Part of a small language model's weights.
Size: width 256, MLP 1024 quick GELU.
Architecture: RMSNorm before each block, rotary positions.
Training: a variant of Muon for these matrices, 254M tokens, 7839 steps.
Each number is 128 + 24 x the weight over its row's rms, rounded and kept within 0 to 255. Layers, rows and columns count from 0. Numbers have three digits each. The size before them is the row's rms in percent of the matrix's.

# up: layer 8 MLP up, 1024x256, rms 0.145, rows 832-931, columns 0-63
# down: layer 8 MLP down (transposed), 1024x256, rms 0.152, rows 832-931, columns 0-63
up832 106:166090101141169118147082134140164085125134123135099119131103131103175182122116138135128126130107140151184105175126101167118112124184116149092137107067125127112143126167166176140106135149132146
down832 110:145101087152045146144107120171136121083124155098124182137138112076062143108164111133100121140101117136105109129153135134121126117168159147124105122082096134139124078125097094113137133152141106
up833 098:109130154129123130151128110141149152154115120089128125143089094119120125151110053116155133150111161111130154144178094142149113138148157121138089172083089065127108138111122103129144132157117117
down833 097:124145101133126125075144093116136135150112124129140156126144143160156130124090129110146168136130112100161139111114120146139160147156129112105118126127109137112090098127133165095124129117129137
up834 099:102082115139105100090101164116153107141092153122143111137137103151128137087138133109170128128154128135161148143077103150079117168139129165143135102158104090144127135131105174121092115128131124
down834 105:119130083171124146125126148122142137138118092130130129136114133081104200142107119122125115123141120123133100099121162155129117117131138087103177089115127128145104090090132121148159160128104136
up835 094:129152112120128100170086124146140126143129114181098121139123112107197097086101124117157116169133142097128120133128085138115097143104143120142141157111123114102144164120125115128121109151156153
down835 099:114148082092148121158124112124143136105196077154124171140129147064142063089145116138110119158153127165139174154152124113171110153136113120159133107107108174128121104114160151145109162166103114
up836 101:122147124165161089160141155125173149107144090171153134161140132131096155118128115123095106111131098139114127118096126122115152159120125122133120114147136150125076078142169147185106152121137106
down836 103:120162145155136177103126136109171171110127131147121086103119137139155183134112160142101116110144093111107141102136122121160104104108160115123137119141148139143143133151137151152109120148134146
up837 092:148151072148159155114137116122162116146143136115165115153133113124136102141082120167128096110110110086158109135142136100141115102117139104101146156127146137113149128138150134099140124107176144
down837 104:104142141139133092097107113155116146147171134067182160114139139123146153105134140131146112119109095117134139100129131161159151103140099141171134147123146171154156103089121098073097084118117140
up838 102:164105097084103124151114126160140177120155101139093156131114081141137115160148155098167149112141134159138119131120107161126113125139133114122095166130094106177161116090093114116173134150126105
down838 102:091147147131160129140133109105089136129151131104089146129103167158168156137099134142122170111130104099100125100114117172155109131116146125114104121107155200138149150148141131147091162165094126
up839 106:115123143127138095114138152105130133124082148118134092141139059130137127123128113120121119149115162086099131138143133132146144107141129106097124143176153141111142157099115116117100141162089112
down839 098:119130124104124148116185166120109095150107122159160116152164117163102138168120128089163119163166161126142101185130134118146131099114114135142122080126133096151135133133082114127099096152098109
up840 099:143150176132126093126099141103093153119099132146125118163103150140111123088074079126106165142122109115131128161130159138160142096089112131096114170164131137135163138075144187151116151141132135
down840 096:131098100141132113134146125144144146169162167103112129120175130137185140134117115127137151144079157111168133158152108155100139128132125077158118063132144093104147141146132084132161096111130122
up841 098:110135102107168142140113158134103120107139135114097137119113108122114110150132159137119108130140131169132082152085135127109134163148193151113168131135097148098087144136117128122102138165120170
down841 099:128155148100145110134135129159145126110159101168115138145105128119039141139080130112102097108158108089116103083142163160130148093125117163096138145158117119146128114146103116158130161146112109
up842 096:108103105143142140126152098124119108130133131151154147138143113126136175120172106110089137111143138140123097121140140151095137139117147121105108141120171099106117166101107177144092184125133093
down842 098:118097128102117103121158135158132091143176172086138100116148111132118165114133171129077113113164136120139156129140078154127137134155146106138104093169142108122123140112117138139118120126161100
up843 096:183162126119145134096113113093186104100203077105098108126166099115147124143107142110161187182188096124129133131134128134133098106163124129106120111146113105146181126132113150171157118109126139
down843 112:133181183081104128132120125138127171122098118111114086115091131109132090122151124146141151148124076122150129112087130119140138141163148094115154186095157117115156124128140120091089138112151152
up844 099:146133114192122135140103115120147127127157098168144106128106138135137117171100133131129133109096127153139094109117145138123122142122136164099120136118111084153137154124094164148067153111115109
down844 101:098115098174138154159100134105113103145132121130141112119132137145111120111143135116146178160104150126127188154138126113133153131152205122107108090064179112153098158098127097137157145121154180
up845 106:122187136075094143133097133126125121118158132171174121085124112101173117114132113130147102090111128165112113108136129152103129126118165099121113135106134148081116147189119116135122104103076111
down845 094:110134115143141113163124174155148074117103140126124100103128173103173100157132145143119157129077133121161099120137098073135153141124124081135111135150109098138101095147179097090154116099128140
up846 101:134160092132143158111111112155135128139121113160132149118159107136127132109090144120116089114151168146108133137123117119142173140155137099203147106140132172126131170169171134139089121140164130
down846 100:155111123165111124133159123134070076130131154153161100122131107169130113124115121125116133099134087131095150070121165140165164129096110161160089149115145115137115152127115143119135105152089066
up847 102:150122142137109123142141123157137166113134139151122164152115121112135169121127141142137088124139132152100106126126157126085110118101151148118113125094108117116122138113102163147098151131138158
down847 105:158092099092132081140138125158102100108143164150122166126148122122127147099114139142126106104129143141124102165122173139104138157122081148181145131127123131143111101146094125144138141141102135
up848 100:090146133120151121161119157081132144156117124103101131086149129166107143117104161118150114165144134133073151123142099126167103151152122142110125176120137131142096131117145156104131179129102133
down848 104:185123128120130139141137170125124176133120153138172105116116128057129142150182147126117092145144158172160087082113120136123088092123131142129162164126155117106164151134094114108135113117104110
up849 094:152143104165138153131173112149134093133120124117135133117155113110142096155114123113113145109077123109138106115149160115138148128093098133149117140113103146122106133142096091092108116104155140
down849 098:097148115123116130113115079132118123115106107103111159154095126153145122142121137110140128126155114102106142111153112102116141126099092097103121130185173123169133131115158141106133130153159117
up850 092:109121142093162152064088124112174145091120116116145114148118095111103151117133129127129134165139088087076100102155146156111133098097109134135114093148080108153149110128133125105107122118154094
down850 087:166137158116089108103062096108108129100110144142120150107150152164117148145140082147107129173135158098156083141105130125139171121133129137162133122112143158143141152151153123160084132122157133
up851 108:126110103124119113128110094140106105148124113138087177134131137086138144141129118096152075163120123092151139158139135163161104109114163098138167114142142150124111118137134126126152092136167115
down851 106:113117121104125107156197119123092127123144127128082091136109131162128160138139110127133099140109115116169139164146133132139078124108151128128095150128121144153113099123131137108128124079111184
up852 104:167145131099150158122088130130153093159140086148101136151125116092167136152186136114146108113141138134070100099152109118147160096155122139138113144130142167094127124101148164132152156142129176
down852 102:115130125113138132147097143139150090146150128104190072158103118161099085130156134095138149123124085174150156111129155104129179124151134085124102135101124120141133111142134124104149126094140121
up853 103:136114148062101106161109119097142115097120162134133138140152109139148146147122142126117160157121117104128121098138153115118141149123153144194134140115125095122143098165115149133113110146113114
down853 104:135164143136120133160134113186110103129130112183143137164109156115117199151145128157113106165069105154142145103126142115118151156088141154131090086141127122099134093141163079159163119135129170
up854 095:132137141158145100138129167147144141117164150155123175120144118124131134136090114116162090169112159131093128143104130108127175078133148134092096145124141141129177126174139110130121111135147123
down854 093:178167133178090138149134098158139089095132131159141124173099125127130179137091169095084084113104147076132131158110166132161135123141138177129117153166109121155151122141196104084172111110127161
up855 100:127118081129107166136128103121150123137124090131134079113141146103150176155121122128159147137165096118147092146113100134153123100111133138161127170079126086134162131133109141149113132169109080
down855 103:123138116155105123098112120135108099110132143101176115123142138126113093126101102095119175163148104158144189137157145125099107139094140183080124153087096139111112132148119084142123124105174144
up856 106:153129136120168111074098095161125145158118098146140114142133116119148114095101106121151111113123137111132106109145092169109112089113165134161137123099152129135100113118111127122105140140127172
down856 108:178134129131147136136082089156096117107112130126140119126126087150138120096132123174107127138123112148120138129127134128113113126148172111118089137127171086132115111163117101130116168118091183
up857 105:143124139167133135148118093166118175100153106154090133113107127129125103113141126133105078154128154061142119123130129102136167109141112145128109148103137116128127150091098136126149151105115139
down857 098:103111119154128157118151142126098120132116098087150098139135183134141105166138151088122158162153125127136189141161112125153130128163084111144117130122072136085130151138112128118151095114127117
up858 103:128106129155128142134153132137143110107103086111160163123130135130123121127101114160095096155112166114096125132131147122145110146126106116139139124115129110155132128118137144104145160164123115
down858 101:159134129126125133135122143141137158091155127117067146142136113124143122143145148129124152095152146150107147108122138106091145151099139092109134092095124126120165133116117092148108153107115104
up859 101:143134112126111149142081118114136102111130097112112143116163077129112117114159073102148130123173107158099146139144125185160134144107116107112112122116145090141079156094154152134169148147143124
down859 101:126138139104134148145109114149133091086121075154111119171150086153156081166140118163061128119121129125154124127144146149188153117152111098144064108120152155130128131143169102106112117139109127
up860 099:073146150154144118138127074086192126132115116165085122144171122124110136100104127139093147101146120119087129132135131128070126114131090128078098154100121157136172102103120138147089128144086139
down860 097:126123091113120113158179117132192142133128138123113118114125122135125128108097123120147119140173081127124077121165121096087148141130144100168092067122110116171110169145136107103108172157142177
up861 095:102156136094137125180103134097150114154154125127113142081134142139146169141114114118137087105153109104074132174135166111108130116165075117130141122118117144149096133168147098109117129149165170
down861 096:150145098147123129123121111155116164105162140151136109105151134145149091126164131128126167143110148132130080126126122123125089117100103142106166161089109112145144097171138124126122139102108140
up862 103:140130122126086102146130109125151109140148148099120106136137112141157070139118111120122159122158124162127149146157132143138145151128108164090112102105112134044083157112130093095168183116093151
down862 102:111099126156128123167170126154112103099090092145129131112101109132151204121118107112136110131077107109116125135150086117102143142100157086133141126160120126187149137100123173119123158169153137
up863 104:128084159090101124116134117115110154082141171177126122133104142140093122086113082112153146110137102107140164096178169100144139154108142115104118126096097111106128110164155130120186168132133177
down863 102:117162157125130130123130117140137099169078142110151124130151123130131148132131099129155102129115180141093111138111126174105123119108123100122139163156152124197093123168151143107119113103096120
up864 097:137128130140099105070156125115164119162113158086115109148132150085136107127120077143149101124127129105144100138106146095077137132159078133133123132081135139172127109143136100139143133122166086
down864 095:096145119151123147123118137158126117149122157152138116132098136142120097147132117129125116140156134144114157104088133077147106103136129134142124101118138136129147123146104109108084115169105115
up865 095:140158107121126156133116118105101175107102101174094153145148080123128119118111129151140141170090110118126138118113121165103116117110137114167121131117106110157078183144102189156100145121091132
down865 096:140173102166148158140064134131119103108109140126149164087144127099124132127191160105136162124073138203139098150139125126136112128093101137136125154132147099111145163137122155121140152127136126
up866 106:125156130143145191123099091185096145116078133148064118148123094115092129152125142107147099131146111140128125157139134118148135164087120109091159130140166090101127130133128113141119181155155124
down866 098:154125176151114094099138133128135050116146087142136142151139144140183133145115130117142161097167089113137131126101152110151100125130133131102122139144120131110166138122097137089155137117119102
up867 095:128129113126097127118099128135116107083139146155095121124137141119162114104171144116116124103158153135131140140140099132160137131092094099133087105114115099099126154144134115121135135138156130
down867 100:155100122159109118133116112148139088141126078079125139149089145077126117115104168119129141182100168166113123138114101136142106126122141134122153123128139096128102134133067146120118115153163126
up868 096:157123134124200126116155158114111121138148087166166124105129190103114136133141133121156137103121149143163124103141116133121129134131099132128152137130152146070125151144127157123118142122099100
down868 098:087112138118122105101106137166138106158120134128150133182103142135160151157131139116106141144112102165091181138111169132170134128113081102128106113122099157135112172100157126138119124145142131
up869 105:112144128092144087120125127098127114081193158174101125127102145120125106090198114116112119143139145185184144171136108154165159137098147130109092154104115124106136162121103144126119105109117094
down869 104:097130097140072136145081150131140139124117099166088142134107093128056144175092141152144157143153123129114076144160134146117127108103154106158134156120122095113103162129167136098145128175148127
up870 106:162116167166139138126162138144125119102104116121136130136126120121147110106117147156143139178090121172109127130122135160134114044142134139108091137088143123119094091125141139175149174149113124
down870 114:118132069199149181126152123133132128140089141103148089111110089132120126153120143134127161130119105126147102125100132179179145114139094047068128111121107137176117122118102109102129121140112117
up871 098:120118118125125102127117089134119118133073136102136110122161069089118139121123137108130106141126124143109156112130110113151093107126145138106138157134110124133119123120145145125122121129159161
down871 101:083152135163128133102110134181154134069098085154123138144164126140136146118138141141110168097157124098131112105149171171164137116117095154134106087129118109146125121150125091133132137184136139
up872 091:134131118167105110144103144106103151122116114167116097143149173087177117116104130126131115139086144144093141111149106111110113114153108132101185124139138130135165114090150129144132088149110175
down872 091:172151137099114118094134150136101105105160149130148139091095084169246132130134144169141120119123110149119121110092137148131107144105110102165093143119156130138087125169140099108142117119142128
up873 097:098115113140115185119132106130171160131092126105121115177157124115156086164112103132177129140145140125130128128131183172143153144133111110164146140131109110106111151163088132153070114085091135
down873 097:113136141166148121120117140143164117138116156164137139110118147091140110110118138162102172126091126140121136138134146107129099087153162086124136094148092105134120153128097099108167109133145164
up874 104:123100157143157132172121120125125124118177111120089142042128108142129143120138131162148092129138122071120096090146142153115136127145128149147125145154126105102136124161116129161107129084109105
down874 106:139129137092159117115119105121125130136100141184096123129152153127116147124137149117106149086119099132124127136148091105117117147116155122114137170093029157142068087128121155115130093094152141
up875 096:123183116145082112116083135120127119120111110166155133100159146092100176119139090081146139073117156125124132106137149142126114142142123111133128139144140104119140147120106143132110196146182092
down875 094:102158111141098178105158121112129130115062142074133117113126142144081138101140132116150105141138115168108140101091138101143156109123097172151138165105137136115082125118134134141166169166120144
up876 095:128134132135137090141138141157141100110141093124161095142144124143091095119097101130118160120114100112129106118081105139161121128111086132110122151125114135142141132116158129131111175108178071
down876 095:105110124134114117109105125069121107080111125083092135147123119129145169098149096145185161142154135174134130117146120130157151146173167144151148149129118127095128102128138109125189111141131153
up877 099:140140112126089108141110114099115081127101110137111100084123125099129120167142146100091138080121156137127135111133125154130123129123135138172141168134099151088096141192128119120118146170087132
down877 097:163141154111130145092150126105130167135119122139127108179109106127169135130145135117125160148113129099125121142091112135134129111102158148171131117069119137134112152066124107119133104125112118
up878 106:129116150124104095136140135168093163146144098148118178126159198092148123118112094121138138089154110097090085137112091110149127088106123123137101073112170113097127091091161154096082154139146121
down878 117:149145144105124133116171089147112144103162150113119163099139170126079092095122101087121113131136078119151101111125131094142141128133158148144137132130124127119074146112134122101103129138126089
up879 094:106194123091085095161122102145176153169152108165144143146180140108157141147113118118112143143106134125159130137178112138142090140108098148108108090127134135095097137129146096160121103174160148
down879 101:117107068179123095117140173109113113072166089108116156113123129150082158117100146167126082095105108106144140128118100091097141149111145116101141156139113188135105152112089124134128160130139156
up880 101:104164126130109129128122138139112126141192099125121137144122133109097150167159164068143104111125115138129140149120150130079133162112101146148122146157153151125101110152112123132112182101105107
down880 100:141118138099167140157165125124101140093086190139112114074125153100062092162116137105131140122142099089140122134128140142130125092060126133122128116055145106148095116138117122123110097122160133
up881 103:127135115139141117085121110142147153098104154145143117129122143126151111106129097166128093160168118154113132126124111117101115112087166127081169155134104097122152144114102128076182155119159129
down881 100:092138159101150102141114130094109112114134155109125100102136116148089130146109086138118139062121129106159117110115112142093125130134088085115116105117122153114148143131129145142163135087109084
up882 106:104132141111115091151112104162131125141102122153141145144152157094135151163143112131083171141129164150105127136131162154092107114146083121166113140176135112177132154136138142108127193106142101
down882 112:133162118146116139114070163137097102079125119088121133121135151117128169151109167131123146123117078103110127123089106125111108120120123081138133130071114138207139147074139127132139153118137103
up883 097:106112092146141113158152157118111136123100133150110108174122141127139149073125118078167118143152127087107158148133107114168098105088134153141144147108138126138144139139106118118106129135115112
down883 100:146145152141122164168111112131144072092145119120153135150116135130079087119124147128086152115112163150140150102125106149115116103136158136105113127123140128146121080133118064131137072161124126
up884 087:120088140119132117150151088131104154160134090129154140097121175126113095114108130135105105131127125170134072121072150117102117080110141156126124118151144127145108193150119179150147064155112114
down884 087:137093132139114174163130117114106124138124114125165143140138095125076082086088114131112131125176105127170109115173111131167162139142183162113137116156119125160107092123150110174109124144111153
up885 094:122162101164186161115132106108127122144140104101129122125146165102051089144180142111122102116059155125148122138162145104154134105174118111164160123149126133168115144103098130117103134126108117
down885 100:111105167136117167104133112142114136156139160135101089118162164165076124132105122139150135115121127143121105145153119097132146145113079124136178120141103159131163099131163137130127113100122167
up886 104:165115111152142169148168109117110140129103107129089115117115153167156108102115150131133133128134126088139138131126151136090125145100134170175143128096135160132135189160109157171142155103151144
down886 104:144148133122142094121157094148088072128094126091100105150117120144095122130171116127159122146102150112156129142158164121142108127099126148156125146138108074118115103121155152115136117153121116
up887 104:101094114142151129130081139108140170122158156110157168099106151115124119128089110110113144150095145136133115109152119111178078163153097128121120105076152114110153158135124168169112137122136115
down887 102:126073146185129091140135119095125166135145086126150089110101119089137197123072120093144118095146111171134153128110134095134115134144133113135137103133139128131159145187145147122117112116134145
up888 095:109118150143114114126118129136144152126115150122124172106126144104135137152104124127157105133118158150088100117126169164112164116127129147129142165103104133132152135149142136142120101081148153
down888 091:137158103080123126156116149117136133126096119109133119092147169159144170124150163154109134092138092114137150128166105141138134127101129140121157131126101149112125104104142077130159139097170135
up889 106:122148127147152156106145115110129165135170131153149126189108137095104115144138103147108085137093106122142158111137134148123131127142120155118124142098139121132102135151121122049085145126075131
down889 097:119084126130107105144135113115098098129093087170107138128117125117148122113151153115124125163153109134139120138121126146149107115148112184090133131099138150137151079136140163128120114155155059
up890 092:168123111105164147169141173147117144122119104119127190141113114136152085166132124119097098153191094158155086109145095107117124146121136120148118096109080125119132132123103107095123157165145101
down890 093:177112175172101108119140120096120180128140170090151105176145172156156131103116113140135110138142141120077118113120162116123133099158131079113166151102151129139140144142152126135114104112139177
up891 103:115108150124159178132119159134139097090131159144136077137100100131125171155196126127125124146110146147130125111118133168117135146111122075115133165101112122148078146107109139097120120150083104
down891 093:131139130090130137161124091146119101097133141122134142107153149180146123120125102118128163162154128127120119122147092106102148118109158126139129106101106178188158113098151113135147162091116092
up892 092:141179136133166174083128175122120088122156134100112083132130111092155123131118150125123100137139121128145097144130119153126106136132093169100122150148101138170132161141117141164132166141136146
down892 089:072160135161127132176150106165117134133172098090172160141120136144117087095166161161090153148112140074143147148080132128096125142103106153147131150164127148101151124140138099121150155147148122
up893 109:109137184128149142145116138135129158178069147163118148117121078128105132084118081142154148118143115113146083134166095119097163124161126122124113114140132111144130155093133134154119135121139140
down893 112:102174153127120105109081128132125135155116101162131122136136132173078124111108100125183139136100102144140147127138104139130194119144134125139162112124116117149106134122116151106109150115161122
up894 106:140109141111134130093167127091174151138141153151133140110115109099097155119159117109155119118173117077133145114176130116111110103158115128146113117107139143114129128110108141158149089170183108
down894 102:103101098180118120099145124160086109122165075153116104139121156135152181108079148129126128130134128165115126133096100119169114102189138138135127169159094130134117110163132138123118139145136136
up895 101:147106109138116122126117124090106101136106113137139141126168090138134100091130086112152172120082115128123117123125115169083121089082103182151116138123127110132138139135101105158149142112114131
down895 098:090114148139145126124083148096093135114080120142134157078145170127135139146158136154122101117135141113143131103116137130140130119151116197150136144118130127097124108084159122156138143146162142
up896 096:133139098108129120125125125173090122165158114147117119127124124109132074091151155128138112134106140131120155138123133200134121088142142131089100126126131138103117151102124106118146136131131164
down896 094:159144161153071129090118151129172124155124074101108133127118148147166108146100156181121129152129143125151138127109163117157147155159149116156165135111142132131150107146123099093114146124110155
up897 099:163122101115092159149156086107101145144154135122159160122160126103121127098094069114091130150103093138119140107133075121121155163126142166138117153095121129156113176117162117166113106126093147
down897 096:129130147112131129141121116120155138106144098086121093124106128120123116115133167113128148113145156116119129132134136160188121149168125121188113151134174112125119105155103104162149128098151159
up898 102:138141098077137087092130167105067115148101127134144118156148109135130097147113130140170117116160112152120108131130117093134101099140139123107115129087131121163162133089123114149093146134099107
down898 094:114138106114136084084130167092131065125105126148135116128118159124082127148139127121156111127150125123152127156175160146144119152111147127133110141104154140136130117100106109157100147142121165
up899 098:114142131098135144086142159086101090135118141167134117107138136117136075176151100145050126134114124135144143085153148119143114092107158118111119124186147128114172096138142133117125148161145148
down899 094:141106089134106124123105112148168116143125100112094134117105092115198157072104126137167132121128122144125153136120111146117134149121126165164098158062139156167108141140153094122121118076132153
up900 093:114156104126117173103154143111164146127089127152149142106126162112141147142127136132118114141102161133161113096140135103120157115121128123166162145089110180123175137138139168137169099141148104
down900 097:156197106110139126176148123125113129138131120100126113098105140136227152102117161150100089134128119160133148132114160131165092156124134137121097139135152093131135143165152067108124160129109111
up901 098:162139178129133110083136117144133141156116130131095125099161158114129160153107107160151120137116142161130104115150095115095108100112108143136137155127194121146106121088107119113131127195130127
down901 102:079160123127116160121101107099131071108136126093127115167137138126124123139137141177179124125119151143093135120074116123147121099139105129135139125110130136154112133102165154139141128118100096
up902 104:168120139089103088107125107135144076120152129153095137142119120119155133179080131161154178155161166130097101151081152121116115128128124175146135157135138091134133135112150166141131128109162100
down902 096:133123114121174170120118127160088130124123110156111133113103121122135129124105111137133123094096145141137156138137139159109112119117099120139145068149089114107120134102130141143138153082134132
up903 098:145171143107087081126150136159132121100140145127131100114144114135111114096145164135124154095136082099145119119114128116092082146094137159107117137133108111171138166117119124101110127111146099
down903 109:109125139141093128113097102114119129135098141143119119091125131130094166132138124180100109165135145091087104124117141161157092171130117101067147115122140133154148089120139106148092114167109097
up904 099:101112070129108116111133135129148102111137167159122184153140130146143165103150160096114092116119078112175099107117134104107095114116164122131098131119131148145124125125139160119096111156121119
down904 104:176110157124131140117134148102156083111110154129121148117096126155107117145124149117139117140113129143090135079093125109118164128149150129102116121146155147110119138110114118112125175155155152
up905 101:111140075115129081140154110126132088139120108134171154116142153105152098112162143091114159129109174148128117122110148153084153084158119094142060107076135120130111133134103139120109119114156160
down905 104:144110134145109161084107105151091117106115138103086158120083135120109140146138120146144151152082105152142097107092110069110168143108145123161145176120121147151145127113133122139141138098139119
up906 101:180080142121162107141113078153104138101120130137138112158131162127115132114126113130149114094091112082090119147127135153142150106103116160082113138102083127142139102155146101158121109097121120
down906 094:109089113163121151124117133126130150144158137123058168120123125131151122143119096108124148074108149145098135104168156129171114134089142118150134165173123161131168113150162135128115150155115115
up907 101:113176115107168122118121097119136156097151134116097142090147129105121142166133135111124097100133152119118154118120119108149093101151111111130150128121122114176142156103135145124140107146115131
down907 095:095118113133091144141128125128091150132120106105195124134118152162100174156121101093136137157097150164117152116119144107146089107155116151109107101114165138160103113126133101155136150120102147
up908 104:097179106141132120113133121120137159154141138121105097179113131084117150122143096116140127168117139114104131131102118161155109097116089122117095128093110106124106141090158127096114123145121168
down908 102:140134151149145151174110112126137142170148123132123166120111162142205077130136122133137081162125071147125159135128129143104133124098113162111165120119142123111116117118140081118114099129154152
up909 099:096116112111105079134149138136103117130176108087087113095119146096173149125116126109121125170142137136108167120151143148102117106108129108149141138160123128120145135097158112147149175090146149
down909 095:158152140149133123128121110125113140119102156127126137104133152127204133118138130121123162094159128147112110114109160107175152141140118115137119145153082121134112154134107103097125128170119071
up910 104:083203167154124109104135095154088107109119160157120120133137126132152125153099159099120156162108151102117106122134147098160132096142116130102097101112142118129114111086108136150137126109131132
down910 104:046139124154131096146144136119083119086155132139130128129143095135081085092078120114135142129117141150108097105149116139147120134111138119112133170098108163146096121076096071114138124127106110
up911 094:123165154146116094116148151146129099125160127143175141095121144122151137137126101136100118139090203171116161135102164106115102118112115123136133108129128133146121126083092156128131126120116118
down911 095:159108162140089150124148152130145141116144147129139138077121098081086122100070105118096116156151124120125111123135100129114127103140187133114129180138114120126129132152120120119129165181095144
up912 095:202179136107129118089141153100111124112101128117079094107145101116152100136110149136138144138108167141116164118125093121128149097072116138137099136120161114154125140155145131098118131123134143
down912 089:078094141137161134129135099118167120164152141147130182154108150118160127136129104127115068123134107144115157132153129104153075134158103089125125092095103119148144126185110125126145127114119082
up913 100:105127138132126136103159126092107141161147158142105096151119122102146135101108125122101104131115136095162156140124115105105164119132160129107082123135122125096131122130133152128139110095149127
down913 098:149131137153128097117099148165115086149126137134111152123146124118160126122106156141155142173154145119103105181117132108125137139130143098120116108135153110105077138133084088112085119096126124
up914 100:106098140092113134126172109120131136140125177097131084153168126105145120122133125110161082118134139104142143138138126130127132138118136156119156151147113115095165111109143135112138170164163187
down914 102:085097100146087119125127135114156132129148103134153173117059117127171147124131160144158141158076087112112126131065114109134114114132096124112140207142117099166138121119131128121148133114117174
up915 099:161138083110147108143129110123141109130140109104100146162124161090122131118135105096167113117129102106104137104126126133127109148134091146153173182111121112059093135100163152134165164127114110
down915 098:110170098130173124138156084156103127116120124120137120141129129162142062139135111116097112156139094132126157123068128111148125076111110123121121151114157103117095120129142082128117142116078152
up916 104:108108179094095101123118125126143106144104146153113107128101138091156118157148125102145100122182161121105153092162098158145113122153127113094128183164110133100116160138152119097090130110089080
down916 105:101146096106143138082137145148108088181129143101143172136161153144186131157151104128106132100158136065150087124111093105180092134123102113102122080098152132123077124123143156109151141153159147
up917 101:140106158141146153118155152116124126099143118163165096112066125111119130165169147167118122138082154080128110139108124180124160139161131136111172123097136154117128121114138127106134109152125129
down917 097:172115138135156153128117158117107137122119111154196141113120101122151149105087100165123133129124139096145141141103081113113068083119108108113173123107167137169148123119115103128142113121141152
up918 098:189135188094141127136095156140125092159159108160151134133141121143182169085094103101160147103121147105114141188082116150139120115138134068127148128149134122166110136129171151128135150123143131
down918 100:157144100126108158125109144157143125121143086105125104107162115134142171141128138117151098069114100156130125097111146124145113123118104123128124208139169139140123126148163151113133133107118120
up919 098:145118058128142100135126118199111140104134114139137125123104130102090182104116124121162148154090106110121115145129093132089154093112156093081117148067170104078120103143143150123141131149122114
down919 101:098117139103150122106135142107084115142133140117117124119119143175149055156108217130139126159100131120118113168126170124137120125090100125137128142113098134141099140097128138099160132142144152
up920 091:114170118130102113164127122117095080123117153118114098153117123114164149178161138142116142132110129088143146128112131134117155118092121153136120175160125123146112150130185092137127099151133173
down920 096:124123143116128155090146136154091128135134067093125140102119098094124133118112090139106105111150123152112113121113164145116134160142138107123133146155107141132126118099127182129120138109124115
up921 101:128190142116084155165130092110196119139142102133100142099104116134112129119109127134119122137133099108136141095122107168112126135102107086115112081118139120071159123145114133126097161138110153
down921 101:111099133112074160098120164177113161150147121131114137104126099110104135120142149133139142160138166136141101130079099106092134142090126116127131110129125131120152106121144140153124139168133136
up922 101:124118133114102128103132163101121138111153100132131123122100090142079147120172181122158187131134131152113124142161121108127169108151110129165114108107133143136108083129172128149148133119142110
down922 106:119110132136068141126145182087123119177104103110129156096133116119148190103091142113134146104144119087120145138147149125120099126176115146144118112156138165104097104138134138101153109130133168
up923 100:129122147130165116124129143156170078094156102094131102119093154140161122115111092138156124103149127138089109095134137114119127132139135127151137093098089112114116131112140163116140151187086155
down923 102:126129164100113146143140120122121166146135120179113106087112157090170087136108115121126143112132128115117142105129151130127084166110115086123133110154143164121081162110129084134085111142120171
up924 108:174086134105135117109099065130096148145167151147108103144175086097098178102139150147103101126105136124114147157139104150160086088103105141134132141145104114155131155145136122131153133137149143
down924 114:119109076135116121100127126101095072138145154131125135077121108166073195119101189085128133141109169131124101117112133127159092161140159144132088098133096133162159136139141124150153146135129095
up925 101:126154124128127113087115151137136137139126128139065149103110116100135161156126163136133121121109125121155113167134145100083079115107125108165121154124119161123094085129099152091082180158156098
down925 101:108112146151119110079089127142140145175131159091145079153099163147117119136103155122149150128147127138114149144118104135134098097123115114156094099102110172129125113140158145113106131122127118
up926 105:103163128171091133145181163101110143100129154124102101105117101105146138092147067092109087113084105110141140128174114154099120120143139160131138088106106099104112111118121126158114128072144145
down926 104:128137111135142111138096148147131139119153175128141125117105108154100135151101136086100105149116150096161086119108117114110180115104132130168099110106135146080111155153147105103117144109067106
up927 101:161154166161120150125154123107144113112144199133149103072156121123151139120142106140127144126167096154112102159158095120159131122135152167119094148131127157088101109100180157181098101143126145
down927 102:129114125122113157116164111109099141129152145157161095166124144157117123144120106123135125116110138165103154119102128134150084135106143117134105136122142164140095099147153138152177090122155134
up928 097:155148173088135143111182144125123117164107155125121104118163122113132133176117166102132156092123086143130135166162107085144121119114137118133123124092109090135103112134094149121123109121091109
down928 104:122159158091176160158108128116134153134143156073117132119146103148077112130149146128113121111118128116155093151126166161162112109117119131127136108113177114142159140136089129135144115153114125
up929 092:120134132118128143127113126121123126145131135166105128129102122121170106091136137148102169185117157136141104116156153162133112131184110091126090136147119125113110142111171137130128150133117121
down929 092:140148145152118161119097103120161151134171136127132158111141098194155093161122130101114142103155142166124141131115130144117135140145138126119117081110107104151195111135098134149128165112086169
up930 099:158112158100176109150129142105119111128129112126131119167088129137123126145142139129146165132148127119127120159149126130118138138086095095158128142078098121109087146118128124138112136133127070
down930 094:151137190143133108123122133128122114098123133126108134077147120159147129131148108167133063150086135094118145140162116150107146124102125106132097152110078104150136126114109147146140146125128122
up931 098:143116134105108110115112148117088123107120126149126112133153140121184112133168146117147140139102101117158134105129142108114120117066127134130117160073143069120121143099110132120138116127160158
down931 091:133146135142162130163143129136125104128117103097152141118112133107246102099140134112115098127157162135110131152153101099116110129165123145114104100147137124129105107153121116163194110100174110